Part of a small language model's weights.
Size: 14 layers, width 512, 8 heads of 64 (4 for keys and values), MLP 1344 SwiGLU, vocabulary 32000, 56.8M parameters.
Architecture: RMSNorm before each block, biases on query, key and value, tied embeddings, attention and MLP in parallel.
Training: a variant of SOAP for these matrices, 451M tokens, 3310 steps.
Each number is 128 + 32 x the weight over the matrix's rms, rounded and kept within 0 to 255. Layers, rows and columns count from 0. Numbers have three digits each.

# layer 11 MLP up, 1344x512, rms 0.147, rows 766-799, columns 192-255
072164123080107089130141100034137109061097130133118174093190118094101106135135128111128083145175119185093130198093113098141143155058035107166136196118076116184101104158132188146150115144097120
141083140144131155093115122153119122147111133130115129134138184136120167129138109120153119175138152067096092133099079150173122157184086096089090104118151112144111081152168123142105179171141145
156164165127134119120086172160109154164101142108151146135094116113106188147113072175182114138059192141157165097138210117114123107147122115116143134190154118075091126101097206132140113185122130
190105100164122126165090131111122121071147088134095128122117126165147128111180115167103158125149154135108165137132124118116103138117081102123112132114135139114100154120092121153076173077149165
146094117169175165146109115160147075062144143179114092116144111128170094059087099190090110145099090136150125072138123152175126156042136103213136113181148113163163136125150140103191104214099168
088154137142142127126160112153109111118113167147119145138062053107142132149134116126093059089101050161108107144115136155153136074088171134129100128145134109122138202133144100123083097038126132
137119131117175111172068097102163117101081133126089115195133110133147103093133145129119147080108115142110140125127168139172184106094128094173113143142138078083149075118129140114114171116133106
093123112152166111181122061105135110130057121124112159163076108134115090116128143129154112093136077053155114144133143129111107128100112163142151141075079133143180068150159122089148125093140185
201134132115103128135163093084162193101118177053107104092187140127060102126132120083148126164140158091121110089138114156138119119126169119163154173080139064109133105126173120138094171112123116
053132150094195100091145134130088140101119151146087073100098126150179079103121116060146102177054112139198125182105105161150164067176137138127144194136142166181149087118090122123160140122133127
072137047128102207181206093127135108156133120132143106077155160105125129154122078116143111162093070166102150192156155182140144183127096174066167078121138137178105162116116165074141093154142118
096119163162154166156136119168120136122158106116130136134096178163127190134195081179142103159148116124134136156120107089150110093181127146092104101124158092102161094136117088122092148129097149
108103141140181129146077136146099137126133083142145097142135166164151154096174114133091130123101178149166093110179140118126072169115186134161156107116126090092108139034165081135170132137095091
162124139110076131155158087070133091132122108112097085099080175128080142138144104134133122144136129187088100086095169059181095130079165107095173095117066061174144119147158120072132097139142164
149145194104123107132134178173162146171134201119068161157074154118096077125123113151146113111106142056068145126200091098129110143132175125132120113173175156094159138151120112134116109075119086
164085120126155147137146174174065188151103078137100154155119097160172144092101148150137141151101058119084144180181130150199098192116130185149106125108195126150098109116097130125120086091130115
138112165116137168122158189108119123134142156136114121154069128118160137126142149138129158146083134147128135095123065159106134118166098120136126106150068134159152146107159075089199145178161155
156105152107152100175143168126161108178069153146164182080098108099140071140086116165079108114107095178141104142115151178089054131159107051166121103078124136121100141179103151130125120152124147
139169119190078132162156127129198117070134155190184070136158151175087167105083123154133117166211105098101133157143106107101108174052170186156131092097147109136132064191161124174121011122164111
142093181147128196132147100118137125143056073142106127078118086133145142101143079100149184166090127134123130133116096150116125098115098098165149165122133132156142099115128136159149148110123127
103059148226095151174078118131170106133134166125113154153085138125138108133094110158143096085111141120141119075157047118147092127138206084161085097124160088129085167161108079152108187103125114
157108140149144134046124155143132107125167131180139150139137085092114102102092133150124083178172164115166098142146168115131135147093112132107088124192141162178073131117171147139102119163137157
126090132133159119149144117091179098083108152141138090084166094131049119135120142113124145157107155137179119063128139130179122111147100116146094116133125166075100132172141128174106082137138091
149169040120121146131138084147083139154070119151073103142115114190156149141109181140077100106168155081094153114127138099143163120128158080110072139140126150091149128130100096162135194109097154
125145120087156082103075115108131103103202154078080088154037201093095069132125046083149133142158072080097168118171125100108104139136082182075117042148177151111092177119124141140145135100150143
156164201112176054116089160145106093157172107093130072127149191089113118095155136120125168145130104133177127154032125049178119136058158124140060142120151124164204176156179138078147123148116121
126086131147085112123151112112152094081135118128149140086152132059155128117123138087080143136103133117141186124141131122139158181108132128104106067157131137123103176078214160138112110110086102
093143095112128144126111165096153110169141093177147140167157147133096167125123158166105125087135154169146144098150099079141149161149122088101062061131136176093143134158182139119041135105098090
152164174108094179135134156112151047075168076149138116136087108119228077091155161200104153131163126144196173105132186091110168140117158131133117168163107195156099125109171070166118096131119148
156097113146147114153157158149158110190146082176134158140139162129142153161069100081161127173094142137176136132096159138171149135145101185099122170079170141152148127161090121123177131124167158
127127150057091113166153128111162119127150139078066110154135088120053093143104100080107136139167152109156114118124154145093138200133082150171111095116106137135217115143159125108171155106114126
174128056112157133100131123111152103106098133108156117083102147120115206166122129153079152126182116164139122099147150084106061196090087153128124144152183089097122123175133135157171185171133164
137164144126118120107147091115139160113121141129142095128191110109081154140113144100054104090103182158102145145102110149113095083137089127088087170104153178092088185121079096165139144140164144
117118122198095139156082149168147090084108083173107154092099133142132149141082148112161145082140163176136117056100153109095078091138102116119096112158165089124142152097081143201087129126149095
# layer 11 MLP down (transposed), 1344x512, rms 0.207, rows 766-798, columns 192-255
171130069174162142097155142090199041176080145111102119153131147086187158098175108048169147101165140119096070075183090119134155164135107120206037137145101178114177221199120123146116158133148114
183109122152155136126162171107046089165152086117091159115124096083119114141113094119129129155114116105162070103187113139155155128156118148085155123131218118150068090106138118124101139124096139
129102085180077161112110171148102111126155094137135118167164093108142074094123141136124137065138079098113148133102132120153150118119108144133112143166062095159123176106115160090137181130150117
124131106166144158130149091093128165134149100137106131139129136093163129086143160109194107142125127114139123128115146133131118144115115087179146095149114117121137080179142144145099136116047125
081119133119196170073141044105130053157045121167158130147148108104116094124153103074117139189188179102113137068165142093104151098160102127112088145080124118097166128150123154145106183068103170
129098196169115093135111170132093144122108105095112075098129138123122136185126126140118070127151130128114130101078126095126191150131126148126154134136156179145177137136096134052144068151134093
134185163143155145123142134071151145150207178121098125131169173087074121158140119154095116152116098113195144094092145092077150111121147091157123144112132088082149147121157150163139150143110108
154146134181179168128115104099144115142111167154155112134130133139103119130153061151151130156067109112102094157108149149093061144113178162213177145159142104102089178139167094147163159114142090
128187100139127101154120106140166148108130100133121164164160152115147126168090085148166101089162160067097150126161118114134105103079114117182128118130110119128119064096080162165116133096146153
134113089129170117164196135142117086148091153147126120124153096150101147162156131141200159120151136114093154107100131113104107128102151152130100158153143106082122149127153161124130116111108169
131097126129104124144104126163067131058110146140163123168111168143200076097150141100175120095136121147132165144153121129111101154086154097126107138098114164134138137109129124135198067145149195
159187087129114117159085138090092128086152070120149151142093074157155182102160150120119126141140135145156141143137171103108145127164113139091144125187095141115106189115137131177115162113085065
129117133186138130146095153097150170125071142073195097137106082096136099166118133116113121096154132118138129154169120075119098117144135132192173113145131110113116075118146119128102098119132217
115179153146123164112167121106100092130113158165101154093173111126155104131188084121110153108147127182122143160154085135109186136093107168112136190129159165131198114182155172132076141154169123
095139078119072147125133180148139146098125155176177151124088152193111089134141149083191182120110097148091168138118142084130165147123083172174109114169128046158117163132154169102094071173146137
082112089124148154130153103101147147130151108150173114130108105164164120173118126136170099112138128135085141142115163158132149150079112103148145076136107111075121141144159097084180096156115192
080167189153102135098120152134093062125137152131088150149139129074128164144123166128152175097165173107108107168159084170135148111146139149161095136110083105124070099144143116101104120074089080
088182112155166087113059184156083132101162143116114125113155177116177135100082131106137109111163148109095142098105178162158130148146141168088108137069139182130132162080206180134109110101126146
078110113052158132095117103137097035145171144171161146160135086112063138131118072176145046171220091163190095102150117098161047089133099127138125125135158100107133108092155121193141115154129105
121119133092132123121163147152151112073114072116169148155114158141145053086114145145121128167103121152120166173141124108139101136159109071116102098083118131121129179085055104139090097132154105
171131147091084192143160119078126183148138132184155151066136137120122153079132144174049104101191123109185148135180154133175174174148140189134128139126170119093122175126137135111232107130131125
160167171158111139101123137136188148134165186123103081100068164174162073175096103116125148165202091072131078121161145151111105140105149114143183133110098107100097119108089091120100084108129177
111159161209146102090134063129134128164175119091132196162162093122151143112096111192125125083201113118149138121128153134121084052123111090123128149138162126143146094129132210136099199179097165
170123149099139121140122134104110200089130174117156137086153164067081107136129157125164082105130097114156100151167135165088129086172179097081120154152106154111143122158140082136096101143123167
133184146142109138177129165108105159138189125124123122174160133134111129106154141130130139096119122115173144158066098134130130072117134132106185141097121136130112147123093111118150176129134150
099154166133123076136091148106154099135124142126131115087189139172122129097176136111069100071106069107156101134157131120149184107158174134111100163091104086140136118112195081122118106145089110
116109114127139112117146082124142109149088171144124084101147114114137157207113113109147109116151045151132157080134091168152072130153139154184125108128136165110169070144117148127141111132126093
092133134097036126099136098113110124042122101136161130124127162152147122138159107090078085093094141139121111123124140133104208109140149090123174126120135139093139114140135099128134148101127093
133148156152139157155105123140112123095158142060111177081136072203234141130125117172161168155124158167132165159138145040170106182132159178132116169197073106137153102156093097053148090116115111
110060197174134128119175111102130150173199105109148159142097104106124134138138166078151084139153117131120153150101109133123091132098080138181154089119134171105136108145165116062133125115135168
190093116120123172119153103150170157142151206098154115108107160161171156077146094152143118121133108140154128055083137142150164139131144116156167097171136079109148116171146126074099105163191098
115162119049125166131120133147128121126089123085128141146094151086152129116087070139144125146138129093174142094131173108085107118103156082156186157148080095184132117093121094127115108157112094
084121098132132122140142110148159183155109141093122126168117100156097099094116138097184153131156167139135138131125095127121118102155083117103097086093095094149097139133133132156152109163105094
# layer 11 MLP gate, 1344x512, rms 0.143, rows 767-799, columns 192-255
137116153121111131165120118156158083104160145125109091088116122120136115132108131126111113102131135144148141126141149121117152127082140145145133121136142125204150128150119122098113110140144148
103194103133125087102142144165088151158127119156128168141199102032087080104131158065136134106166166142103125128141132099135115168136128122127103126103109125108045111084139100135123163097096122
095128181155126122166092140124099057121121042126173116137119072108159126133113133106094118091168114138125091134156116054121132122119151166119074131104135073179120097097079118156151140157129186
143103119078147125144137123107142098125071117150134098097100075151158095134154134137097144115132123098142117134151142123109104097131161091142108091099147150126127136099150079112147141151141110
143205138130167169164140127109166113094063143098097129165121131084135099173153086144098119149088164110114060153136095179148203133167153076123117159124131090089144132122124133100123141173112142
129178146049101202143152111116086153180120103090083116175126114180083153121174098137092109104157183167105145126084130092123111155101116098086130084099148128123096080144080110096110207125130111
122068097136112122147113157134108140127141159137219088104127080160140102107118162091158182128122129094111136145170118162117152116153124123029106094141113173113140144143108163131145115100052163
154098147161149138136109107122176197091136166141140158123111144102137145061097163138081173135120160135097099152078111148147194083148103098102064061166127129118056131113130042152122083177149098
034106136062137117134173135170101151098120115153120113132071121134178193129129100094187212118098161110122055124127106108141135177065159128089158149112118117150193079177123094103141123175157149
118096111095114134136118137146157107118126149159136130115055101134094059104103141097172168118080113125121068126154131082127170129122141119131132164095124109099133112158160158098101118120121128
130106139129135132114176112167126124127126143085110094143146107163099067139095184118145194066082199162114149127135105130076128145072164130123107083147147171188143230173143144188136041113117117
128085075152104142125125158093106141135106117165176132088062088133084111093105121136197051079153126210092141142146100153133180173076150097105104187108100123060138173121097105137087146162114100
163097181119132116122124142194118176147126180137082183122089127134127177103077115070119147134113127117194142172178171179142159120159089097090106136204187216207150096159135073150143119105125101
082091098117119150171108078133124125120141104127121116065122092091122094148123088148145140157134143116157059125110076120163153084136072127173146179124136153101073132129077099156091156166123158
150177112098105174107128084095087118101151118149161136124168092098213067131141109115139117131135114083158144153103124155142139089137141138119102180125082135163170155157108122190163090140162166
089105099168107097127084160074080155120124169170148160120127134157105123109143098128158114117151169140107108140082079127097148100170138072078112157151088107125164125133120111143144106144164099
111157097110146125119114184146121162072167087099055148138147150113119164105140165138082117109126115105086109114132064186147120108163164110092063177103131136088100169180204147151145092119136186
132119117119148154095135101130109157076200141137118183111131110133154110158162136093153195095100131144130107145118136117137167092158139093081111126103149130145133199076129090061076197141145235
138104158155127085147120130127107123094155195150169096149153159101122119092129089151130171155124130098161108095158168138119164145134097132137142144097120137161131157119168098137154151110134166
092093145102163144101124093085148147162117126116173125122106129121169078112091148161131077151133112138128173149124114104197142147114146119174138189166179096128149163121135088091154170138182147
118128152130115147153118099141135120143128105130182131163105145097137128119124195098144127053149129163181121168138159130132119089116125141104127099093180097181104140086106144150153100109085170
121139110127113146138134082119146108137147119087123047174107106124100134131153145142105164152116137083128119112141129131171131131134149148137085144153152101125117116150176083169152048063135120
135100136181138100153142105149141167129136119110137120148118164093161137107085176135119168125129127130160141098109099108077126144109099079132113134130130134184147092107131154155135162101143165
134132091167120115108170176170131100066175162106108134152164168166108121074167071101157099139155086104133156141153075135166153173180077192117101081127181117109156152156137109100104087126105081
127110106088141141081111105151134125185128181142107137122150137151066074066132182170138146137113120140201148165110124111175115183025128102160118176101145158156081153136107122121169137124071185
117154147157096143133105118044089115117127134070142163082126130090114118156101187126069173169128133152106196139163099130134129096132122143102102101098139163168102123157132136145126113145121095
141111159117151083087157137138141135062149135166114113177121094144097129070089167134093112063147116151135141131108102146102104128141125148099130137172192142158139138046115111107136171113138213
156132103170099081101150100174170124056127174155127161114146123175170117103114212134145156117157100212168141081128105110108165136125127172160145141121088145120126110106141136140170088164090125
115121092153127127164074064168175148138152138181116161117078129121135141072182138134111122131147143171138032136112110130067163156150113168170138200171065077110081137131157132124113068117109122
156176179127128105142109156141123109105166199097136117145119087141140100115104152126142148070190143130082159133132168157111144151139120113110205114143104098161126197077163123101168139088123172
098105155144111186168112121156127154124152181124200110150110104129136103155135099122114103125095098126135133113163181112118185134185084126120128124147116159103076133160128122130155060110191080
121128124120125104092142113119147089155117174130097148130132194138123136129158124165231144133097187136092121095130131113138087071119086097152052184106147129196112151122100156078125167140121108
172115120090146175130197153138090143192091097117170195098105134094151128150171150095140085168086130136129134079124152122159188147101125145180129088131115130239108141173207108142152089149122123